From a checkpoint of a small transformer trained on Wikipedia: learned positions, normalized queries and keys.
Each number is 500 + 50 x the weight over its row's rms, rounded and kept within 0 to 999. Layers, rows and columns count from 0. Numbers have three digits each. The size before them is the row's rms in percent of the matrix's.

# up: layer 7 MLP up, 1280x320, rms 0.111, rows 1054-1091, columns 80-159
# down: layer 7 MLP down (transposed), 1280x320, rms 0.106, rows 1054-1091, columns 80-159
up1054 098:491472446548423501510541421564543495605424495537471567402418452474480594529538443553449442509525554469574374358490539531533471423555485461546484488505456556448501427493581485554592496404518512439532474455512575505521436484540608488455487504
down1054 101:479553511398520549541511479404599425523509488539452521525616508519521502510501497416502518455454417442571558518484561484435516493429542460480403494444485456458437509455467490485428521513499489568490537541474450425499538611460455548425585490
up1055 101:556581484482551515396484491508453508534472481461561498549473502477522470426464500554429524492511517469503527618538611523421454475458469527566555540466494540469482433576446514521453501442507517491489523511480385528553439475443532569528607487
down1055 109:462530515413579487536515434506392540510431502505530483520540602507511549543444534470497445466440410515494313491581518507548449494425545523484541491517506541507567383498459487401531543464506528526543558538536427494620380371443568519424521460
up1056 099:524490486617561507541564535494532556529398560421538496485507571522483479529497486510520488520555511521520455510458447553546462587579488589525383498441472541567550519429471516451502504511545485444522553407510461546598497507451498628433487495
down1056 096:499509500461537516492424493485560412548425498505512504527542501471488581492487528465458483545545431428548567450595519494536478641338464545510557484532461482543529531505520447520486473520521500499531447510498450534504523677550470461522483608
up1057 094:596418552508439565419514505424482432489540491498527517534513534547482432532506463466469420590417461530514501569491516535459521508475521597429503516512444548491490499436504546573540424460486517504440492468462554539473459466411489483480457545
down1057 102:596413499511548551537539560468627434477430475554408555442636496494610511457466537483568495465502501499557423516475571535502539558518538491459568519456495511487455521519535490427458455466426547565475524427551516522601520495401537474591451455
up1058 100:449380480475433538393505596597464519502482458470479478579551455480527498437500496445486458611509520478539459509536522473445479508459457609474410500529522476428578451501477519525439548539549512461508452518460450405565559477507564529473488487
down1058 099:544554426507543489514566492479571403584492461491466550490519510473489467460465524579510574480461528482451557535543534465414630450543571447484504510542551501414499549494440514449523383579481499554445476488446437518481480409487598496492503493
up1059 100:552517578496388588510611558513538491537465541484437582474419512465436488513556504436467477454495543533499521393541555451479477554390576578603592510525549560548417384549532502481513479612493499562464558519489485571450507526481478550529540469
down1059 105:455461504471533563550481544517424542526508469400538534503523470496533480492450515543526521549458512532400457509462543572456508467545518478610570493479544463477560465510419477391543510555468514478460406507482457542497518541442517490547504580
up1060 103:556533552541494504462459504493471510406471500498558469557489490534521528412512527494483497498590428518477541547464527454529417567536551568434424560491468551489442455530484395481456429458533480528510498547533491451454435460428484533545429490
down1060 096:370413488433569551640431453602562497420547492517444541459527423414477517602457539401512437511473524560495521481515528494465582462560469507475514467519459431451471574590514463472497477560487537563525518453397524398540414456521491516556524511
up1061 096:462429503464520535486451502456449536477518434452536511486537607429578378517552549491545559471618476479393486408528577496492486413418564502474491538506510529541444516502501486563588508402576446583563649416510483534506500484589535579454450324
down1061 094:525534488593564526472432440430584545549528443497525500559536397497451470529451585501575483508401491560448412413472506465491587438540450482461512426579458406460558473497494505465438534477526515466459513548459440456518577409410415456571505458
up1062 102:470481439584504558425440509545573534500451370478536528582501446523371527437511451456449460575514500481474529488556523474470474543499514470451453549568514539598513555563432466497519564429423490548560502516604595506570489457527479405468485486
down1062 109:466453503473468494551481494529561584562580475497545671526546419523489462474533490497508490524534560520569457575512454553466455489472515467435553484565536612514576471484568510454598498480509548515479502653496494537576528500463508510490669542
up1063 096:575597551493399504467501422529412501463468536533590431543475509467512585503458569440497565434426504495479584536504430559492514443408527508490537447497513570427530478502522474496484504470538505455531655591473591491471481567627570435427542409
down1063 096:526447469508429587656442492426520509552414493485531480497490537489462405583551460519533550543501450439528553441535448505491482497529508432506496486503440400533474514475500501481547492512453529503506417454569521502482431517511549492511584465
up1064 096:399543555552463528499524536599419465518523371428503463423487501498545556609459465473518520461585503497530549495456484538507568494495444550484481484565462449575519468570405548454444419464474430511539445503477509455483544471551568441449443501
down1064 096:475491551600523581477562469529564509380480536545454464492462580450440589473531590516537499545454485446440462543472502568554479415487433411438374526478434497513571568532488481584525604427481446503547514512532534484507471502473562584532444478
up1065 093:474496571534513418497560560497544560500443491456513503490494408507567494500502463477531483482454546512454452503436443485514452481464488572557513562510545577513468444535535442491492582513525384527537520390383484483482463506464506427480578618
down1065 091:465538434504549519529507540576454553400426469516468437468551531520508414401508508527558527473474467409574560511475599479535488605544503480485494498491546519424599477512528438568437371449542454565429486527508420581459512470528442494457481438
up1066 095:600429567405566507435404523502463500446585578464519389510449534455489547480474450574466515545421450510620511559482485538497518573497469465477428459485605479525553448425493571486518639509493454555543496486392513488457516529480528400479534450
down1066 094:546476532561475571470509448427454516488623483564438383470509514465507370558536534526550542560544473559498497417485526579572406480449480601444478525513474496501474533542489582575541455512531463408543475437495616516524498496552477506420527560
up1067 106:573567518493431414457432544525605414518479541398467454545474583559548569498501563554467479528558603570465493483490522475523506560464470490463410546471491485448466429516483492485455438590496594426478481479483472510460421467559511533482469515
down1067 111:516531544538472573432464426526462384521438467475471596565567561566504480470428516596571512512554488492435460443523551441590441498499514459543493528468501401467499472431495462549411451478544594531463535437520463451550517555456518519541523487
up1068 106:554499491529446487570491544567410397470559502397447447565471590500574593529533536586583522495586498553552553542613467578544568489549526477422512544553529497499429415511521481455444461607546564433516454574517485545533476598578433506377515517
down1068 107:491541436529542558480504533482541508479494470379417510565486550498502554446455574543568494582541552468469497528600505512450590481478480594524456485422476357528465562507494540433482478586497444437472479535532492524488563614519387485414452524
up1069 098:461477388498484454562501437355495495468470503446469538550530503533439494441522471544470513503560495456503488501495512462581503614409506672523511451539484456452419441538571548512530541538413486485547491452544440498460386542480486481494501492
down1069 103:486588406447524548469508512491485482498494550561459607484474440537485374479497456438545590508485498442563447488534376397407500476479554506466500473395491503496547515477494532539486538506540520557535469441536475590482575472421527496507507486
up1070 094:475528603478531524549505492504542534481513513479454539520489526485461540563555331559490523485493580528592452527479521594564476474519584444551509615525574537546539415483428385546469437580499505546459477463608570511611544428548553496459490459
down1070 095:478472438493445498574479496539518446602461548540472503535427424534457472558533605491624501525405496428520560555488494538416548463524439446455512384490524446433552445556509444456435407490535471563525534520470416509572467314425497551487585517
up1071 092:520511572482501546472503467501338485566456444430519449449435565513531554560453499541534460570473480534533479508440519487480472490406393506516494450590506530549595543537426522499432536414455516434488517376532540489481463439482514583384487543
down1071 093:540441483549523440463547453475473563458422494503442439573486470517521531523573567533526437451502402526433497428519430476512510548399583490540392519454536435428409521452548485485476482496465519497507436590465518488463410429498451489498338528
up1072 107:445490509577490528410574452468584502500563467514556478551509537454402593424515521483406517500491572488475432399521437511534625566552584587475429480621460510575503366515453522497475513502540515434530532509454569488457432464455477468517462495
down1072 105:451472406485575533462522418467532509606518494403520474514430505420590569502500475547435428479440448444449542448473478511553582425573584500446486417497479458594478497500444437531529465482539452484468500484408481496501436413393547547448468522
up1073 096:495466434504448525458485507476529527543457541475402494490449447431428416495592497513553477533554445525446539452534516476542427423478583423510485437485512444454529478545503474441621559462482564520542462517533600547541537546527483460500460495
down1073 101:497591511435495478505410371513508537516449500586555471534583545495497486582474512420443589445476549423470534496551464510483487553548455533477414502463505413645464565542522540521470445476477536461480486510558514494549466453454404550463638515
up1074 097:540385415411500444401544457537477487561444513563537496539552495465533523511550476478467489516428515587478537447555537531459442346523512471486498505360503543572526480512440532523519495546479494447507484423527435497430424513508479467476527435
down1074 095:550546431602424558590557484466512480527533519462475492598587593455483474400506522548512443529502524447622438534402486523601422551413460500434485465527468547461476377423546434557521535547410541482506516483532504501549580564585427526466455456
up1075 109:461504509514559438600465486516448505438507496491478527446439550566485489493537453467478493478505564568448455473563440428509427498506478561549530577526532497500380427412422453474566491455414566464451440560454564537504577535563550491465570574
down1075 101:457523515507526531492509412514519398530474419403529482459346532500540482486482440573497490528478483448470569476494453513433440448543585554572516483524546552542582556428461504419425479470556555510561419536445495508528617564452542545484530508
up1076 104:514476533497422471446570440557485497547603471596424487548506487573516399457520452499466566547462518533599469468423411626435460537522443492497430401415592540541460549474517505466514447576410498546524493425531522505486568494480510504446445575
down1076 098:455535512447477529396410469475552475422499518492589506444489502462462536459524569521500514356457498582588431452506564479475480420530453533568443593528513504464393488444500398482501515485473478477528541545499486565468497573526564472541494525
up1077 115:581505459550472522461561526487560564575580511495502546527539640442451514492471492361640511552459570571506410475593606508575550518559545474464417524399481488499461458543543564498495422558420425461431466442526495476588424469581442578485432473
down1077 121:417491525552492539487515484464437522580555628545568501479497574468451568508485462443564531568477499516575546473510575499501524592481462482404504489522571507482481466493579528438565489521516449422399484407608485453463466490533419488487501509
up1078 096:462510544543580533498450569459435627454495502503562428518557475471490571473529495438539484554524572537513526440453542491449462547512528493505442476538579550463547468495445524496515498529503500549552500514485468411495502495569463483495422504
down1078 103:508435394458602446420518499503472471450523410525563563448604471498422560451484593542415484365545536404499396513551489507520540415525537507509449435506484479501511563509445562492620483487487571448456441491470520450493520517468531510491464478
up1079 102:458524498432444435520431531526440528565488528503506469472539533545588452540527519472521591497466527520481397407590504482537509524420428473477480480527543501581453568514513528513488455485485471502461534556545474467603567520416573510514536449
down1079 097:552513496575553600577481517469526532423515551478424495403494483430380559565505537498463492528458447554468548612473570483466484482536449483567464494502458533432450480466545472630531507484506520438444552502481495473492434535496443401503494550
up1080 102:559452509549534456681476487506507472499497536527454418428446554512517504472529501594457463508572560600436467486429477485456532509560431510559521620468486610470427408533517538548467494411439517558556480481455507451483539521548571498518473469
down1080 100:542560519542582489568519454522489489490562457607523528533540572466591422458472524506508547454558527467459492549474521478647544577405548467524489510456469575447418535494496525484423527477564536551505462549528392527499620544565485396529401536
up1081 106:492487578476504533466533526565450480587587527525443506459469424468567567630515454454569446517466563488486418590392502444513485442521489491521468547420536483464448563510581483554490537504545557518493507548460551515478472493500503456457589506
down1081 105:562556481503605496501518562479403566494613445460598476428434439550484475559522444503475479437518479473523525515579487487512515465454501524572517477499555493531443493478493554618478497519476560490528538541440501536497554498503563490536526592
up1082 136:552471409497497455416498571471477593503456435487476470526625439455464532363569512505427478532551556422495468560528539534419465427458483609475440467462537472431520508405618526508475516483484470482572425529442527485583484577543467518599503527
down1082 151:522482544457445486453511476557477410502504464466452477465517385410522507492549511535505452452520411543559412545559487534452534461431502495453547501429494460473514532495583505517531446433495479497486471588417485527497488588505449572500431565
up1083 107:477580564546503418530467476536572492449496556512454523415488569511429546530445538396490475429509486555493537485489436511490492544451519522451511477549467428354483543460508569437501502458494508510503518575478458528664458486549457509443471400
down1083 102:494488473539474522531543498561567467519502444498512491406523570466470509424405529447475507480478509537524415508497588439473493539499529483504541542493504484504394501573475452522531418532500488528551538478410474497449515517493515498541473534
up1084 103:438502531516538446466401607442482513497507441460533447534418582496484531561521495429475476492535497530556506456509519447565453556466377535467517399512575426491496574483488529570464494486482494521471544401533453556463455425510454473527528549
down1084 103:528520497545513578497512470418333454585514564487559520549489563558489526456603441536484508484565542459467499439519464479454458445473470536412441565502461413564440589501425475556510558575519492493450505441509572533500531468472468555512526519
up1085 104:506505385487571576466564450605448496512533504459480437507466491465560571513452484501417483578611515458609465572563501565431443486537565517522495584553464469514559543572447529582475477498641583529531461505462508463529478556471519448452439496
down1085 100:576579617545547543410564428513537445502516592489489468554518499503459516582469466460569463493597549431483514502514558492543428495469508462421587556494458565507495426457455509417456421471459594493477533458453511488535554554462519539476507453
up1086 098:414442507432446487598558512454529490510463502508438595459551517459618598514430490378496496540513524475532501594456472602515504518547533523363552485504483446565483477447565477493518538540525474456557482566414580500522496502548546531520537468
down1086 102:425567548439481562511425543512457465545421527479475498573421424555518483461543490440576501456502473505477544560552491487618430428521518432444521580526502527506499428529549520508520400451519455522496517466486460443479558521494580479517495531
up1087 099:474539484468498463554527468512459508513461529449429452533387409468443512499478534548592471528468519513501550554451493427667498548490496516453540403527584494478437544498570560570534486495489549476445450436483501482492512486525585419520385445
down1087 100:515403582526448509569513453482512536470536498502561595450507449577503494509503408493463557517585478390510509476473523521387524482569484603482530526432549406583401354529473502498497485537448436566470486506515541526587535472574494542475597539
up1088 099:503625504577423597547516426376501524490453492471515445495627596497393518550507488544419478468570495484571509593517478468482510555502626492480501509483457459438550402486489569542507421519498536455516526500511531488426407523457467478606585475
down1088 108:539494506553539593547458448513503484483441482466473525515397540508510473430439511469446447403557434542411468478460624595523482558540536461537504513400507472419464510564495519509501476522552523384521434533540518441534458594469524463582410470
up1089 102:439492528508533511510532481534477540562589433481497588475519484512516542472299480526603524541497450547609578406475489590454496433453520476462416516454580497464492471481517565519590521578409394528499573570502543442509448436458465654455516485
down1089 096:471559493522456516511489457550531500475431503488520520565576578523450508515584518655494443509481537530462531523495607536593479543545420389507558461529482572542546536459451537460384544468567563476539474505505605542627561494549435416525331448
up1090 103:519474476517486533459471554509529494446556487547436458483559511507545593466500449447549565461510457503570401398507629454480549485509456419504518543453472509486432464429553475425559421485505441506462550472367543447553484493417524533435519563
down1090 103:532481477463449460459548499487536402442487520601471406471507562557473580540526456521560452537417529480591484530473370404567486529412425558524389556482511502467413598511468496475502575499595545490473461547511514512576531559481572522517487392
up1091 103:441473482549566484454478450548495502544473490431556579439540488502483466547542482486471471526587525528522482515618483572499488477477427447458513644543494483556461517510464486526526417494540465587562448442581515631504529577449554522384517557
down1091 113:534488508526531457506482530460456479527490553528492554458585452428545502469528476464495526574472456541518412514455472502488475488562464524543511505465440499493475502589459553536551476544503527538578522502510550552478514627453571503502446522